Part of a small language model's weights: width 768, no biases in attention or MLP.
Each number is 128 + 32 x the weight over its row's rms, rounded and kept within 0 to 255. Layers, rows and columns count from 0. Numbers have three digits each. The size before them is the row's rms in percent of the matrix's.

# q: layer 5 attention query, 768x768, rms 0.0774, rows 675-767, columns 64-127
# k: layer 5 attention key, 768x768, rms 0.0792, rows 675-767, columns 64-127
# v: layer 5 attention value, 768x768, rms 0.102, rows 672-678, columns 64-127
# o: layer 5 attention output (transposed), 768x768, rms 0.0911, rows 672-678, columns 64-127
q675 104:128201164165110107197159149109051130166111094107142148129106059130161052069178176112091149125176149145141110151122090140109122124147092131137130103123137133189169140128151127127169167147132146
k675 100:157114162132104135140157135138118099095152121133115170114131050120099123169123061073121106126128152126156112138147094145084121086133089108107168132155098131120193135109128102164132202174091172
q676 098:110147135097170041101176112123149098121104142129096134157170169146126094164141148179191114113133139114156164136153160113128093078104090170137177115161121052147128127117138148106114139125128159
k676 097:147172131168105066104125155171181098158170140061130105047133129142111160122110142180183104150136130095161130077161153111104111103147118101158112127100098148106141106178129127137147158083180095
q677 097:164120103151150105169116105114149153142091078141091110096145141068130190124099172199120100098135144132131166085115068143119092149101140098113189102119129113108102124103125127096135094071115140
k677 092:132189217140169098167100105150179124090110138073178073132175156102102138137055139139157073119142163139095074038106146118092128122156138160186122111162105065051076130092104156085152106146084107
q678 096:132138116156093159137126134156142147106094121105080109164153152140161138110155131165182128138150115128122097124163076148084150065095103143175138144099159074202057108143146103155123176072166124
k678 094:157185130161120105143144103120106154191113121122095131148076122165163131122122138143171138113107159091151114137142094127173153071100130136118142088118136084142134092119106108158139131093171128
q679 099:133097118112143126119091115148112135145143133105116054174165099131108085079100198124162165158145155101179166084127109154175108102096134063167173142114097095158083193152173105142182105154137101
k679 098:103066093108110144130105127090141124099184148126109092160162113105116100100091161103154099147148107099106114104149077126154157099112148117149139156148138022124094144164161140129112099175111133
q680 105:159153194236127097165148092187153131106117132153160137123116113215195109155142083106136106124133159111137148137142142128161114115090111105124150129166118142129158190110086146138163117166127107
k680 102:196128186165107170182110131139127140105073091159174104123155083193126114198099149134131135113111127109128093164108063113157142171134090116133109150142100140139131178110140129135150128148082113
q681 099:107119164138156127093107190097087134195057103101101116216113105081181134154142119117171148134079151090160135200070094159170120112129127154080094177138102102161109084123207109166179111133136194
k681 094:161124128185133140107122135149187180163140102107092126094142187111134168138166100110172106112131134109138166100087111133098122083115119139145123122091110112140098167138140157173127119108079158
q682 095:071102133092134096122146105117096139137133114127136140123105109143143139108134117124130108170163188135118145172168084133176083104091076164154148151108122057141180130156159108108134124119171138
k682 094:158041080149113074100128113154112118128151094120160117102167108178108139121156133116137142153130132099126129114152120153099156130138095167166183123133186100106145134141153112094161092099146110
q683 100:150139174156159143157145129162169112156139094166147160112156133113163140109100117195132173148155125112095164122140031206148156142131121165160108113135160128052104101168149151147128107151101109
k683 098:149092074196143133118152099149203120165126180141160166158134107175117160143171092149120181046091074105154148143101048144184147173173145137086156082156135158109118143161141158161104116104117146
q684 098:122141129093079111152095112142161178105077114153078117082099116178110148093180136134171093147122127108098141168088124132129145142138136137143078190097159178094132190109149107134136136195054101
k684 097:097152144130131182077082125181196170059085065110111112132131155137170114111206114105132124148163165150140167190134123169161162115128108165115141132083182167093161114187070089117166179146079088
q685 103:120120157121116108203100188122202142138110135115145080093164131171137170113108149143104112129100106128150134100109170094156104171121121111097125128136175124096189147092109148080108125158183127
k685 098:142196123103147082154139114168158129120137142140154102126130105091076124113166149086129072105131145114123161124098127145089131115120153154152118109159120147117138102136097092124175132095165131
q686 098:151122101134155156187086132137095203094112118139168092142077108167116044083104111064180075126106141112111141166140162136108132131125064193070130155141149099188116124107023145141086090074171094
k686 097:133130074155094134136159196148099131063074123096126056126135129167124163073115122153133128130155153159117164174123135134090133171106196137151099119148188116116137105075046137153073077155163082
q687 095:145129148073089096128166148134148059182163101108148182141108107084122132139153113106212107127147126131158158147163117114145140145095103147129157112145158092120140112107045099159076064082116160
k687 094:154132106109134134063168186140146097097161054138125130102110119130109122095114070174153060119095100092128153142134103110118129145120057149121181101144126192129168092102078203128072195099096165
q688 099:079111179162106180180121056157155145117123122124131114137103132070122137109132158063107152103102096193160102154142143099144130094135112050120132140154166092121054100155202111124216117098097126
k688 099:132134186189083128131134116136171120165110102109146080149075088149154125159177111115083154160092131150089133148193132065160113070144164092155116158076151153053188104163132137167186108076123111
q689 102:097087126115130099204148089140123128144073114196130112139094144144089164094084049087143094147131063090082125169087151137137188136102162070163136095174165124093102136128154163142162103131118165
k689 097:116073060178157158163185084130145124151071071157049094077111117068128108093121087126092099165160113122100166184108218093163138196165174101111126143177132118130116150153132131142149107110109154
q690 100:164078154093115081138152182104150105143109074122112067055066145145097091145063131134190156054152138155091097109111118137093143151103071138099152103077176176154130141091066064171130175168169173
k690 102:121158136154140118168153164110094189148062069171146113096094151152164097142161143170163119125094198137119125109140136129160144145112129114165168108122146163119143092075107149109139135142131169
q691 101:103109089124144103065116173118115164140126120110139116131139139131182145114095100130178112122105172096147115189148160068114147125137110100102118119099116095137135118102117091164171091106121181
k691 097:152107093126101149119123158103193078133124079108179152116126169133181157193089053136250083098096154086135106181073194175142090094095137080123147143147152150103167155196140124202124154131175141
q692 098:145110170138103145114157163125134115115118126116103126164097130099182115210103176121145183151098122125160115116108134078097141144154118165079132194111156058103137168101183129139108124153151121
k692 098:109136132160082120089150175169123141160147136085150145087138108144148105107136175095180118182123179117158120125170140169104198181116115102103160146103117117152129101138119153121129152074101121
q693 100:166099091181096135114120114163141141094115118108128178073131076151132107079159129095069078146193145125116154150130167126110072123168172156112133148128153131119077138150132119122144165185161209
k693 100:140116062144206139156127144149167073175160157139165139081172095099108060062111160102107130117205131123139166106067138109113197131168133123187097159099120098162110129102106069101140161068154133
q694 099:162083132137141134139091089128045075172136166088177114102174145113064090123077066136197121103113160127071137062144113159130125070109083137153133098076148211080122113139173149143081133125133161
k694 094:090082095086149104110076095118073113146178171132119150134175160168130137110120187150179152045128132144101088133091076124108110087161104170153085072049106156141088123159184167187132147184160145
q695 100:161165105104108129139124145109121202074116132088097033095139144086191105139153180143128120122163222091156063075140100083167144150105147173138081138113166115122131142142104072165091106116128079
k695 098:113139081101143166134167176111113174134113140143114130101065129149141084171115082111137080057087189104166115132058084126114129129117141068136101136129120124127129086107159132156095183165150082
q696 100:150139099078112143100095172086131169114145179157097094143058151157159106146089132115124118113122153079131162120133185095095171146085103125133109079145150087153132159134174091132122161099153133
k696 096:133136123129111106124086135127148134143183179101145121105059127113165106205061102165106124057122134098097126082192097087054140128117146133130135116085124168102127157119114095095183100085076169
q697 098:095108107083087155167114084172155076100151145210120123161160114084112175150105157128114159141148130120121145090107121076237112101136124083141147107168147131081173133133119197126086148141126076
k697 096:134074132160090104111121077128150136085181130181097067196133151112083150114152103116068114142176101066107105107168162115135103121111110120146115094121152110139173064110105164124062155140114115
q698 100:135138124113145148125126127125147095163133168167076027146115113106130160056088153093115131135113091164099137105193135150140151042092087159147144152156120162101146143096171119114100166136093108
k698 096:098116161150162090178119120147101109155152148215155134127109100152090203106098125126101167090135094202127086122157121079127153081134163128174097115129153165095086111123130150141088138119104123
q699 098:135107119117081110135168155093133084078177132167112109148092194105163082055120172094124121098144066115114087091092087154191170122152101148170131064139123110100122082150119093188133176119153099
k699 094:089083171149107126139135219117133051098132097123110168142064202100152094086094075135109117116155077124118153107098110106102115123143161051124123083134105188106133099167073134104081158124165090
q700 097:122146119115111137112170099135103116161133087129088167111151116173092133155124078169168097161133125080152160061209086172068112145092080133134125127113155162167094103099145096092144142115134136
k700 099:083109143134155177087177180195205140118137099134024087075133139165113191151142084116130143170122152145167133121197124193106173118119118073123137094153137137205105126183151106116118160133160129
q701 097:175130112132125079126100119147148091097154176135168120182122178107053153136126207120123186137096097089107136118133092132058070116105113084141153149147118172137056071088144143087159148113085088
k701 096:103105110093138121128092132119172047110074162148147093179074154053158112141114151154099170175110125163113138115158117113052078129105116150115119113109102148174116096133080146137127190130140085
q702 101:162195176116160121178159108141110096120198105116144096152150140141121101171118057121129096122178147143095108117126146064126170195140128102210107138080093104119108145121163065110127087100179132
k702 098:110183152150117123155154099142117105183165127102145109166132139159069111156129003138190089162119162146122103138162106112132102123102155126193142116097143082120133102151093046138113173078153134
q703 098:116100158124175090116102129140079091165163171139110119182135103159093155145127176168072085145186126106177135142109170097092144171106061129115154082124097077144093134068177227114115025096102094
k703 094:137126169115115155131185154139088095091135188142147090186128120122127109090116167092123113154105138149097134145158049128167134158158131134095117113065121074125121128111171199103103130173110166
q704 095:135190095176109122073142154189160137091063198126132048125131146166121088114186095119107108130133156127180108117128131153160119121078139161111137106117131167090094120171132164115113148107044136
k704 096:157065132164100147113124131090037102104049146089063125075116124109126116069193090114120112108154128137175128126122090104135124122115154111133095107107133183121065072145147171130155129143106168
q705 099:168093064109111112130085148167106101140088157112073122135119161157077124133116149159090123193105094184109134131100109172164130092145166159112115080144098099084158155073132173155082183120115099
k705 099:139126149121135143121138161139093129085139149100115128047175135131150116158120187137107145152086127181089185131111171074136100159136101131094108117138128143107191122122124120144106191163106089
q706 102:109065089127135164069088099102128141117127130117104184146062159150134101123091106110176105135127049160134103109092163178146130143065120181140114090094104168108157155150060131157126136115125126
k706 095:134100081118089135109133100153177106151146122118111132183132138157075127106131136109192115150117068110125132164147131088133113163159075121113195131081149171059104109139079104098195108126159181
q707 100:149083172161104155191115098142110170116087129152101148094114131124167106122129118046160144135121142090144176061116078174146125159143128085098130183125087174096181182181088081123178112129075167
k707 093:122116095151101098117121155190125187149094152100118157119119150167151123082121154058094129149096127059068166105147106111114165143094154188151128169129127154117128131171087040079186103175160128
q708 100:093152160135135111111155132110052111173117089109112135119111136136127137143141183130112097170141137077105121148143130119109061103147151151090157121158130128126119126053151119114150087118196115
k708 094:138137137150141140082128108125106192147085167103129148153131143153176207126138129168072096131120162113123137083135082161047049158137178127101142056094091184060089132151143115130146108086144120
q709 098:134163151148140124123060116156130127164132145095170107138140096135102143087167162123126113115137144119105141125147136157190133105159148110126081157098169181150134114135144134078219120173121122
k709 093:127082163116151120146103107140085102085126124150128130127142094137071065132140155143142139079141122128155160124152128103183177103139163122101137186131187204150160140105156123114123102116156059
q710 099:171143122123161154147182105157163138130127055125217096142155153094133148127097083140114136090162169128105114150108062130085112147158089160099133137101081162133164066085141105174065082111109124
k710 097:109235169122123151172089140160138104095110156117136080161157169030090095127147112080114132111077146145088187144146144075120126117171109162137115154109118090143114043124121115145095056108118106
q711 100:137130150143157161126048098148151175134039088113057187156148125138150154138151145174102162161161038113133124078134140122120107148201157117174121152143104144092097131099142158162213116144127090
k711 099:119139132117170131119119117124167185114161135191111080074074093181157140115120139167160166169143109175134163123118138180116173176099097069097119194141185181105122190032162116092155149153121152
q712 096:123118108141082115127054181108092185178122128121082135121101136129144107131117117150123181150128090078116140120076197102155080125177138110128107128121099126116125173147142110112122119139083094
k712 092:100158103133117140120084119114176147138140171131114177096172114112052097138121151103133147167099115088162166093084178127090124164155125137109101143131097168121147133087131052067121104183099126
q713 099:128115118161128123184083108154134159177171118130151137090113046142066129132117144138150162134128143160124149143109139152161155127170099175126147146148092173127096186127144110140189108129124142
k713 098:151129162107100094165104159156132127108116107146100040078139114118076115147108124084086134142090182133115125126128169128145153107075100070108121094102109144112159162061152174156115142155126114
q714 101:096128168088121135130112171128100120143117093122133026176080091173177115150071109181185114122118080148070120157081173111097107093078134104052168174164107130108141100124085114156073166129111119
k714 094:127147111120142099115127116087138111133165115123134102150080157156077124104068150163176126140087067131119090117112157095119173122106142069093118125181108170119144136126162145165063151147113106
q715 100:140144091130113139103165119083146059147081127089135149091168097070115067200053110166111067088155144086134084130080112147162135104111073080130099169171107113204110117125189133114141124081074144
k715 094:178124134155128133090107143113132149189055168092136128117156138129105100124155120123133103075148121106117128133203168164117118124189113128147121157179101132155105117148187110149095150120130114
q716 097:093090141110106070090110106149178116201094159103116104147140118083127111151073121141108172096131146120100126147136152136113094109120138087137166159144065119144172162153167189123120131116119106
k716 094:079112135170117164051152096118119119166167205121137099147108128094089084138101103161131128163106108091152160106116130164158084110179169141145154183168065154185106138148163160130135140069119109
q717 100:171135157130114153116162120154038115125107111119123120120102164096120109132119110073145097082104092094124137194089134142096115076162076156180112105133124088201151096143123064173161144127133112
k717 097:153140168120130105109167106114021094131153093178125094125146188091147101146117068117141153120146104089130143148142116113114141101138138139122136164115123143145094181179092090076137112139125111
q718 096:116138116151153155086174120173185148155121130114149151081143158097187101066106092130167163055107093152199165116174097177130198113113104174087132126140123183072110112106171086090082128133125116
k718 096:151134160166102164116158133162094125154168115145189182104150144160133120127080056096159119172112137168179133108170126158125134088118131178072145120118140129164140105132116100090134115109155110
q719 103:114117124104129114126114139184079126080120141138165168178147137102165038115173134110124148076131098097116138093136084125071148156108144156095101136102135151143101152093156093121114163130095151
k719 095:143130099095161102113088168192120117084147158095156149161175136133166132111197127081141121137147178147094177118169140093113036139133150160092098108173062080134109082133180136093085095131136096
q720 099:180127148090142127134136159160114143129122154134099117131158138136120168172094184118067170110073197100158089157133133150024168145159110151085111100138103138146084144142168156059121082098120151
k720 093:132090116179156151101077128108133195163112073154139053077139146175142129133129158102132218100092120136179072116158126179134131130170083168064153158138117166108087123084102186099144105105159102
q721 097:100121110105103130051160148151111080095099121174135153149095098090199132072110179148121116096161157099160129119103088106122063144171144151085174143161064117145099139112178142141131137140118114
k721 095:092075181113069115108126116146140094133207081168105126119118107100167159080102189068133146057135156120141087163158159152147092132177116140150073147134135137124129065068192098097063117142136100
q722 099:109172143083169119161141103096195156126105130123139127107107125138069120118098137158086138151143135075135113132128131052128159123123112193066093108106131144131107096127069155091095171079158126
k722 095:158136099113135150123097124091157097160156106105196108109102094107112150150136092149102124141091155040090177081178079178090121131169119201087132116032123106093125077122096139162112165107133179
q723 096:173143145204086142134128143161143155099132090112159194172117140147164106054112149168140135141146117129086054157092103148150139145099117135106088163180147137130140126143110128148110112072134155
k723 096:177110163149112112128123100184145154106125105180119153125132132149101106133071164143094097132115158116169135172108121158164140096118089110196148118158113131167075128161052084120126154123113164
q724 098:140089109055126132119102209139141106082125151095129138134145131151088092135111098150087162121159039139120111069184094117109080174171017058176155119152097170142121162167124160088144084099168109
k724 098:173060133156105114144167120148118113068083094174140128155103101089156145140148077109091130162149124162129139120105086107132074115155106162124114113143117143150129097144134121137135147071192118
q725 097:181056146164150155107161108152128165134048125099117079091152122169162103145117112137125127115142119176120112157093067122104094074156138145119118130131156170151090116109185170140140134130131146
k725 095:172075157089113151108123071126095192172104109138122158128121146185078188149167119123092116106136132134145167148082120143084083111131118160145097066153148183135060100143177103177160121149171157
q726 110:090135119090182143087113170138099149102086121139116122119148115150132153072102155130067160132119107123131090093076126116123138073121153137185180120104124145166160122162119133154093098095144138
k726 100:147067079125165159101091139078077153172147107130108178141117153118127096123106088197113148128140146156211124132106114145111144063119152088088149107124115132122103092156152121133083079137109112
q727 097:094126165148144108102121122098146106099118129131101153110095106136191120129108118108127159122113150090119181099112150103184107115102158107180113145143112125090111115192131102168096169128109117
k727 092:066106083132114081165162152178200132125138139105141116112164141133123158133151078097159098179138132118102162099109086110119111148129126069148101173151122097077149169078124136125126136147106140
q728 100:108128103161136122156134060059039124133132107117108097126094148129089102125103099080144114073132108173125167140113105051126158163144166100156105112140146151088170172108181127153120160122140150
k728 099:121123146136170108115099085051144167119158116174139108120149122130141140089107131085134115101137124088130160125122090122095145177164150112145139112103106096094133148092116077087193167144068145
q729 102:145167114119125105114115087121157152135137071128189104170154155094086185172142135172130104112152168187131136133142090153099114109137118080166076172165131066094109091145180149140150067148114096
k729 100:088135138091124140136095145175119131096124146143156133158126165135102101103091098141144106173108118142151164096139113112127099105160139128118131140151079066173070153136146141097085129089083154
q730 100:123138159111155102137101103143145156108179141157156153109133098157154157170166115158129149062143136204119132132118144102047119102128107111143109125117095111117154124176157153097090110101147115
k730 096:149085147082178141083108127097145117152185110150148174098087095113130165108168138129086155131136119113139182112147098048080123085105113142132168157168135131065099155098133127122121108088161083
q731 101:097150151072188136111104052117131120130076154094118134165093038113123121194088090084106105194179181104084128160117050159166128109155072065109145138154154123092116129171130146156131113161158122
k731 100:086199100092140108110129085078159127132177138139103160127108096161103093125166018115165076077152156069083157154111144151182123108127118057212104090158147084093116154163143143097116085102161189
q732 101:207133095092126114107169126129119185135089129151113107084106131163168124122104129156180152092155117163143126119175103122084140143136158117183093086120088162110132162152106133164158140093103121
k732 099:156107117062165171165124097131096134170128107144043131136080161159088122110126113068142099150191130147134125141126171144163114134118074120162133136133131114083115164195145173182179125151107114
q733 103:057139146120114104163175192156087115134113110097114105132150120152112162148085153145188088069150091081118128139101149139124091183133158123093140098076141128181154136063077093176138144122137166
k733 098:164151115119122137186117153186125131175161079103111136150104192117100161140104158103184086113147133105111167107129200176144142113161107135128166127107138100074154117116067080206130115144075169
q734 098:160117130162137171195126138088125111125127170127091124154183150107082115170185121109121112118169114130106103127111104129141129125078141182058106091150119139122130193095217123191107132125123131
k734 098:107169148187106137207163118128059170136140188106183124147151125093087061154085123110126083120143148117135133091052125084158131103106078061089143131167123116131128124109160111206150155131130095
q735 099:118185160144168118117170156117114115102154170129184158089155127143105121132124134109102072122147149185117109106156166140116077107165105103127129140104102126156128120088088123164141126113187122
k735 096:090171177144127150183104093094142113163104154117111129095173162179032132176113108131149152169151162153057085076122138151063164127109054111074097126127055120115118051123075165115119111163133140
q736 098:128142136122074198153098134129154139122178110199171087143100122117184139186098127151158116123149089148100124093152090167101092136092184185109121105148105096156133100122135195150074147130121142
k736 097:075098159174170164146135155096108129132179113187142137078109102110133153120098113151095115122117113123110126112124088153134131157142156118145131089139169111144135114138102115128070154155130151
q737 095:141162127170126060099161179175140071117117093072169104123116126057111176126140123118109084147171110129093155165111148158112176119107152126143197089071097168158175086115091137160120172134156129
k737 094:095099145131091126125181112140121056142110062147144165101119134053173143077128064107097070080150104122116194087097117075183179147145110159116089129164116152077115122109085107147066140098142073
q738 100:117183141082094142071111176175140166147100094149091065149101168168144087164137135115149089139120157127133143115131066108129123156079076122110077141059103185063142117117189139118113150096161140
k738 099:121089126126134076114119112186135176123094137157134155158114114166121064147122124159174098074160156082136132156169123152139147135068146149149089156096146105152086135142142138120115102121095153
q739 103:161144199174107109171104154115147111103091078088094102164150118137153133156151074102101085029120098121171145103108128159106159103107143107168111102152129111141097155118190141134069144112113135
k739 101:124161130134106083152106146116130156105132168125126078136138203155124149190140132120133161081126119123169091121121068177146112125096097114106147117118185172184102109178154134139128108119132116
q740 101:139095098120126196181126037149132122113104111115116093126135156120155124167151124141117117221173099144127106146091144073117143153162135158094131183135168159085055098144118125108105102094123087
k740 098:076117098162132152147114063122108157132143168139096092116146143102111116154140133132111170126045123182097094180093201134147069132166110138114179173105149180089049148153065116186113133170169071
q741 101:168091160113094187139088094154129082100113142181134067119145139158094128127098141116137054153155065121071112090123137100147078109108123102132062155167154127147103166137157158115057149105132114
k741 093:168095134065106064151151203169143150136124063084075136125081115097160063095078111133157141126129077148099169140218175125080156082099100069115102134117179139122110121082147109087170164103125065
q742 098:131187175171174128177109103102141123158085119178148114136167098131125140159151089113100125112146136081130122080052151132158160098089135153129114159134134163143142088136161180158142115108166110
k742 096:124121152166121120126101133096116033163066184143106123066117106142145110127099167129123116150111104106149148116114182096152138135140052155118075093140115138052120144117155155081080119069129170
q743 094:128082105038163084096130149134121105134182139143125082148154122147184138136141202106143130165147067177083081095146205133119083112127128115153092171142150116129111087138146103089153170042123100
k743 096:040173092095183143093127185100134129068094103150152105125121151131134167076162163131077124124127082135085117146142139158074130154142152152130121144103065116147156030135128102131108089111078045
q744 098:132159062084110121133098100188128121110162137123157068129121114091095162110109106118112116144159199209129129162146159133119080116065093180084090088108135140063165058089105127159083109110127161
k744 097:141059066123127120105152111173122115153131103119133125124100158113109092144181110117126100111109146141160123131113174127115109118121101088169153151119153116147112125142098119169101136116160125
q745 099:114127140201137135218134121090041106189165188107124185056077093127155143091134124139127134114092126117105092121098140119103121078123117167182152199175098148116117089086157094142090090148164109
k745 098:115112149125160073157116134125158129180131101170124130103115132140118166142150089175125137136093112127124115109079135133117136129159088091167170190184137130120131202181131118118147088137150103
q746 098:125171110104111115140140152106112129150114146122167185157132156150088164103193165143155082135139077116141119126133166142152195177115124136168162057151139187148182108093112148077145199109172087
k746 095:126116093122088124112103158162130119176116155062171121136187164095090157146163125125131135092139062096187144146137154169133132129107128129122176047153121145123173110156113104098140157106192108
q747 100:103098123132152134185084130064124111107045123177192194067056109123119129117082093116079119163122124136108080088174089167096117101124145127124114145181133167117109124177155115096156157136176105
k747 097:131084103144176102180071186092183151120072124172134112174183181139100124093070102147113128095175098141101157000189085113169130060120091156158070082097167112091132135064192181117162095086130110
q748 095:127182149143127187094113115090185114127139090096133171159124140214143111126122078111147118174131102070136091157158124096153103109209122107141150114070102140172101108104126145125165075135180136
k748 094:120181111152164143122142096102112193075147157099140174145134097127155133138133144048150117188161104166115087101140111102131191152134181116211105119091112127198114102146117116165125075143094159
q749 101:181141134171157072122129202043190159138201138151098160130118120134158153118092138189119111106121167066090073156086195124139111122098105098128129106137137198127085120172099125116083141112149113
k749 096:148096063110142085151145151103147127130172089159117151099157074140064093156148073150156144102115111106172100138135153145100132124162155133137159096130127111118083083130194132132189090181171129
q750 097:112165146127158133098158236104108159145182154121123136111078113141147117097106181155154112158104100121117162151122110162140125117117092127082128117141131123158163135106151131152114150132134144
k750 097:079121131096178141087157163085134196136163096130100147146126135133107129134100136078107098113162093142161191132177172092148169095171106071114091116137125159126117176165102145147133163152213157
q751 098:078176111111108135100168144110145143131164121110149136144073082107100082157122115174159078137142165124130130145142161141109096106110159194121116101211120198112158147182134154118086149146128120
k751 094:175118100154087098119106143083130178140135165117134085116122100071118104132131070168137112143144181184166068152142171169153106141152107104140102096151139148153134105160155084071179117092112134
q752 095:170029146124158146125127124128092027093112118108117069114121118115078137179193149119081099167121141107131145147108143080167124110079188130162114123115146090156157143090166163176155128124132083
k752 100:135135173089169126174134057109173087179151171103170092075082106090057074154087146225088144137090120123118132117106178048140132132148169047134076098107153103141108157084180150167151158118183113
q753 102:122050124097101152150171146141120150083119094123096160169133155141173123122124166122156183039123154133154070141126089115128118140152130108086125131122127123075110107143108163164189169106122146
k753 099:081099152086133139186077153122058132135123167082092132135111149112125177130112179110155109095110188159148135161156062086156123081150120098072079121158113112116168152123141094118182132197097093
q754 098:107109147152149184088149050133151212136168127138170108138086133134177155058112131066130091117130110142146128091164100102121110129162079140134103140141103183133095068132170167126132159120133138
k754 095:097113125092124178082167155110104154126159160134141174129075086152158093134128094132128140155138061147134104056137079110079094129170117153179123142175190175144127080109102107155201129137128158
q755 096:114121090163108137131124168146106146114143133138123058105141132099131123151117117132129124144096208145132123158161118180123118128138147095131089139097135153143154147125108094112100078137124102
k755 094:095138067153144126113105115129095165154128187231151166082119102159094145157128142160170079148150141135095146124153147207088113099142152137103140109134108157131088186127116117120170151165150190
q756 102:111128114129121098072105175181139077117127161121140125102159149104185114134137138175130105110142105153106108154115147095085089114136105157088136114114140192089112129126109133139085110131089134
k756 098:134124125173118094163073156146148077099156120091080084151137140132108066149202162103120092095134117169169146191140180121145129112129073185111147146164071126119063078133147146148057135128120187
q757 097:092165117116084120093160115132122108116106177093091089142142163092104072094088139137178151069120205141147148124124163126124156134105145116140113117123054097161075112059109133118111057057161127
k757 095:090162094084155196129152147133087138175133130116110100093124175146098080112131143111159103166125150138189126140126120079063124069129161116074109178134102185108144103055109156106111107120146164
q758 098:135113104150158091111099086089151121093150057078105166082149119151122113140124123111157116164129098145129161100131110196088151100154174168145093094187136149130096123120136139099143115060125095
k758 095:123108126083101142069127127080163109104093077115136112099138141135139181099149120153120147162109190108052137144151101179184119151136095195119094139105176150153067119106105132092157125085144129
q759 096:194161093107129106091109174141111190163178059074124136087166147089169126120118124155056132104147115151142129122064104104086097127129108129139115163141081154181046156116129053073071144149152104
k759 095:167172116154092182156121112125126166180167102152120089091147129091140159136128154098081144062119164165160117179067183072146128082154106120189106174140108121139088142105139140122077111160137116
q760 097:171144083119103132061195111125101161107126139099100074115165131134137168160107131089105144127174109140151091122101112166141168148180167165199115126143168158050162131096156100124118119110208163
k760 095:227130092153143180090168137092074080102083178137145095120135088127121168148104095128073135170095123141128085116134122187089115118154109156122095106106161146096165146148098141116117136081135169
q761 105:122163044118164153076167082059125168162108135115072129106089124155041112159104093103116136106116119125178099152172157123080161136158155167191130075114156123144131125148139106144114199126110154
k761 096:146123120106127143086132095103096076109128096108090088133143082125153132162095166186208111177118104170127112130200135102084142134119159156100105131081095141161107080104095098170113163124126087
q762 093:152093137108225099127111087197110100155132073146095111127152121201117177201104135133125136118145124124124158109099087129130153172145118135170158122144100149150108143117145149099171053105144153
k762 095:158126146124145164165077134106109138144137086156110089160115166167121153101143184120122126110100157159111098148155105120147085115114200124106087136158116171125110159073156162115174094116145109
q763 099:178139119098122151117158120131140113157125152143182121158187128118181128075108139113109074130150130069124126107085147144132143099113149109097143197148063135151174164162136072125130146150110199
k763 094:121156113131083104084119133126140096121123138182152083148167161107167114139192138128097208108111068069149138105160205145074120163164117152146114154133151117118146155055142092112159084088100184
q764 094:132138110067136072108139080083158149142130125140117094156120103124081119045112114156126151118106100142141141066111108108149139132123114143099117095178139105110137196103150192143142128106179120
k764 094:103104093097004174107143113147124164091121168181123099150175115093112088117209075119173130123146148118097120137221134160158116130117130133119059100091068088163106170069172150145106145108117143
q765 104:108134140088145122111109102116193100108107172136149156138139139071175160111181166097085113151104117196118104125100120141143096114129101184182082157165177129136157154140099102134119168077154146
k765 100:157091130151122086131090123137133076125068190149211222137119130123157113179066191126085101111079052181151060108094150204108143144170077140114046148194123144097170175163054146124082113116175150
q766 098:139142113091127137069196145187121176109151114095147151126158150158141117119080157167122123139115134170131148132148164168153119153059141137146144202178087160113196101138129135114166073136130105
k766 097:163126157104148122077175158133125110153039112131177095135102099145160111130156121142181092079142186153134075121113073110125102117135174131149094157102126172118096117125158137161177191127138113
q767 099:134188130126148119121147141145157111103120166122176138064152114127132113122160137130128144112142151134105129136150178143089139147128083147141094104121108113174167166117090137129139116124122058
k767 097:137118150146160148079153197131072094103068076154134123069109134137138100162152118135130133119109120160150109147121116167066157119157109134086085118155152130142080147096146146132124162163122125
v672 083:118080126119127073128148129125108071148140135112129175161198136081123114135111125140156088072109062153082080098142165139180105084076087103113102072129098198079174084114119127115125098141188155
o672 084:122118127093112130144138154106077159127088084086154126122149187139157167122086136073114117180168136148160145169162139199073183169186181153137173125114165095149163122152104122147133135120109153
v673 086:166107165115110096192110119079128137114170107134072050167130165169181082075135142144113144114127168160161109129188095140120133141136147103175094143103133115148146139159106140144176139142092111
o673 089:089121100121118099082102128167140102180085184082158146114093089069087163153087087128176124163095130142111156146117132156136125097109162103151111137143115114109081158108157077113152122122137194
v674 085:130175109087112102103123140127096166109175104088128135148116155132213158071124119185167165150168124167169070157116086148130072153083137160151094138171123139085145125085151149127139114132161125
o674 085:147134129176122110090077069104073080154145126167133170125130134160056092135167129121096061168149160106080164147103118123146102066114066094079130089098129125161173087099122125129108070162089054
v675 085:119089148128075128122088127115099131114088165155076143148162096109135156132065092135173142132146117160124140152139131103148130094103165164023124117137164141126156118165146243139076157172127147
o675 087:102135101173119152155148129127117114143190083106140152069107113132125117114159135138145138144213132117124133101109111126102092164124140113147170153150145098134117110125142022092111140101168080
v676 084:198190138138154089122120160138145110146134122113112088117173059173093128156132127113105154162151168139113086091123057170095146101147149103134187109142073120123143126205116140128132135075127102
o676 088:043154128123124126124098119144118198078109104120168179092080127150121095115119130131138103082101114135135120155129118123137102166156145109110081120147141124113151180094099101183146128150179100
v677 086:116090143124142109142171179088150147111077101097086081075172202101192123120147190098109160123146119171184153076116128151064124158179170184105166107116122191128166086096094238148175042124180056
o677 087:118163091156168096110092106121110162159170146144132143108154118147115117121101082136085118138115191134101148147130139140151127126132169100148120150139054111158130171148103069172089118139158139
v678 090:153124152151093176143106156142170089130163126159079135132131126175157162099139164133127176143173121071140091138113093171153128145162156145114067209142158127061102106156155111088120144097155142
o678 089:143162152123128147157102133125150155135070147115097123130138124117077116133161076152085125169127094148177135138095096109104106189085091130159103098101160104138101179065175157144074119126099089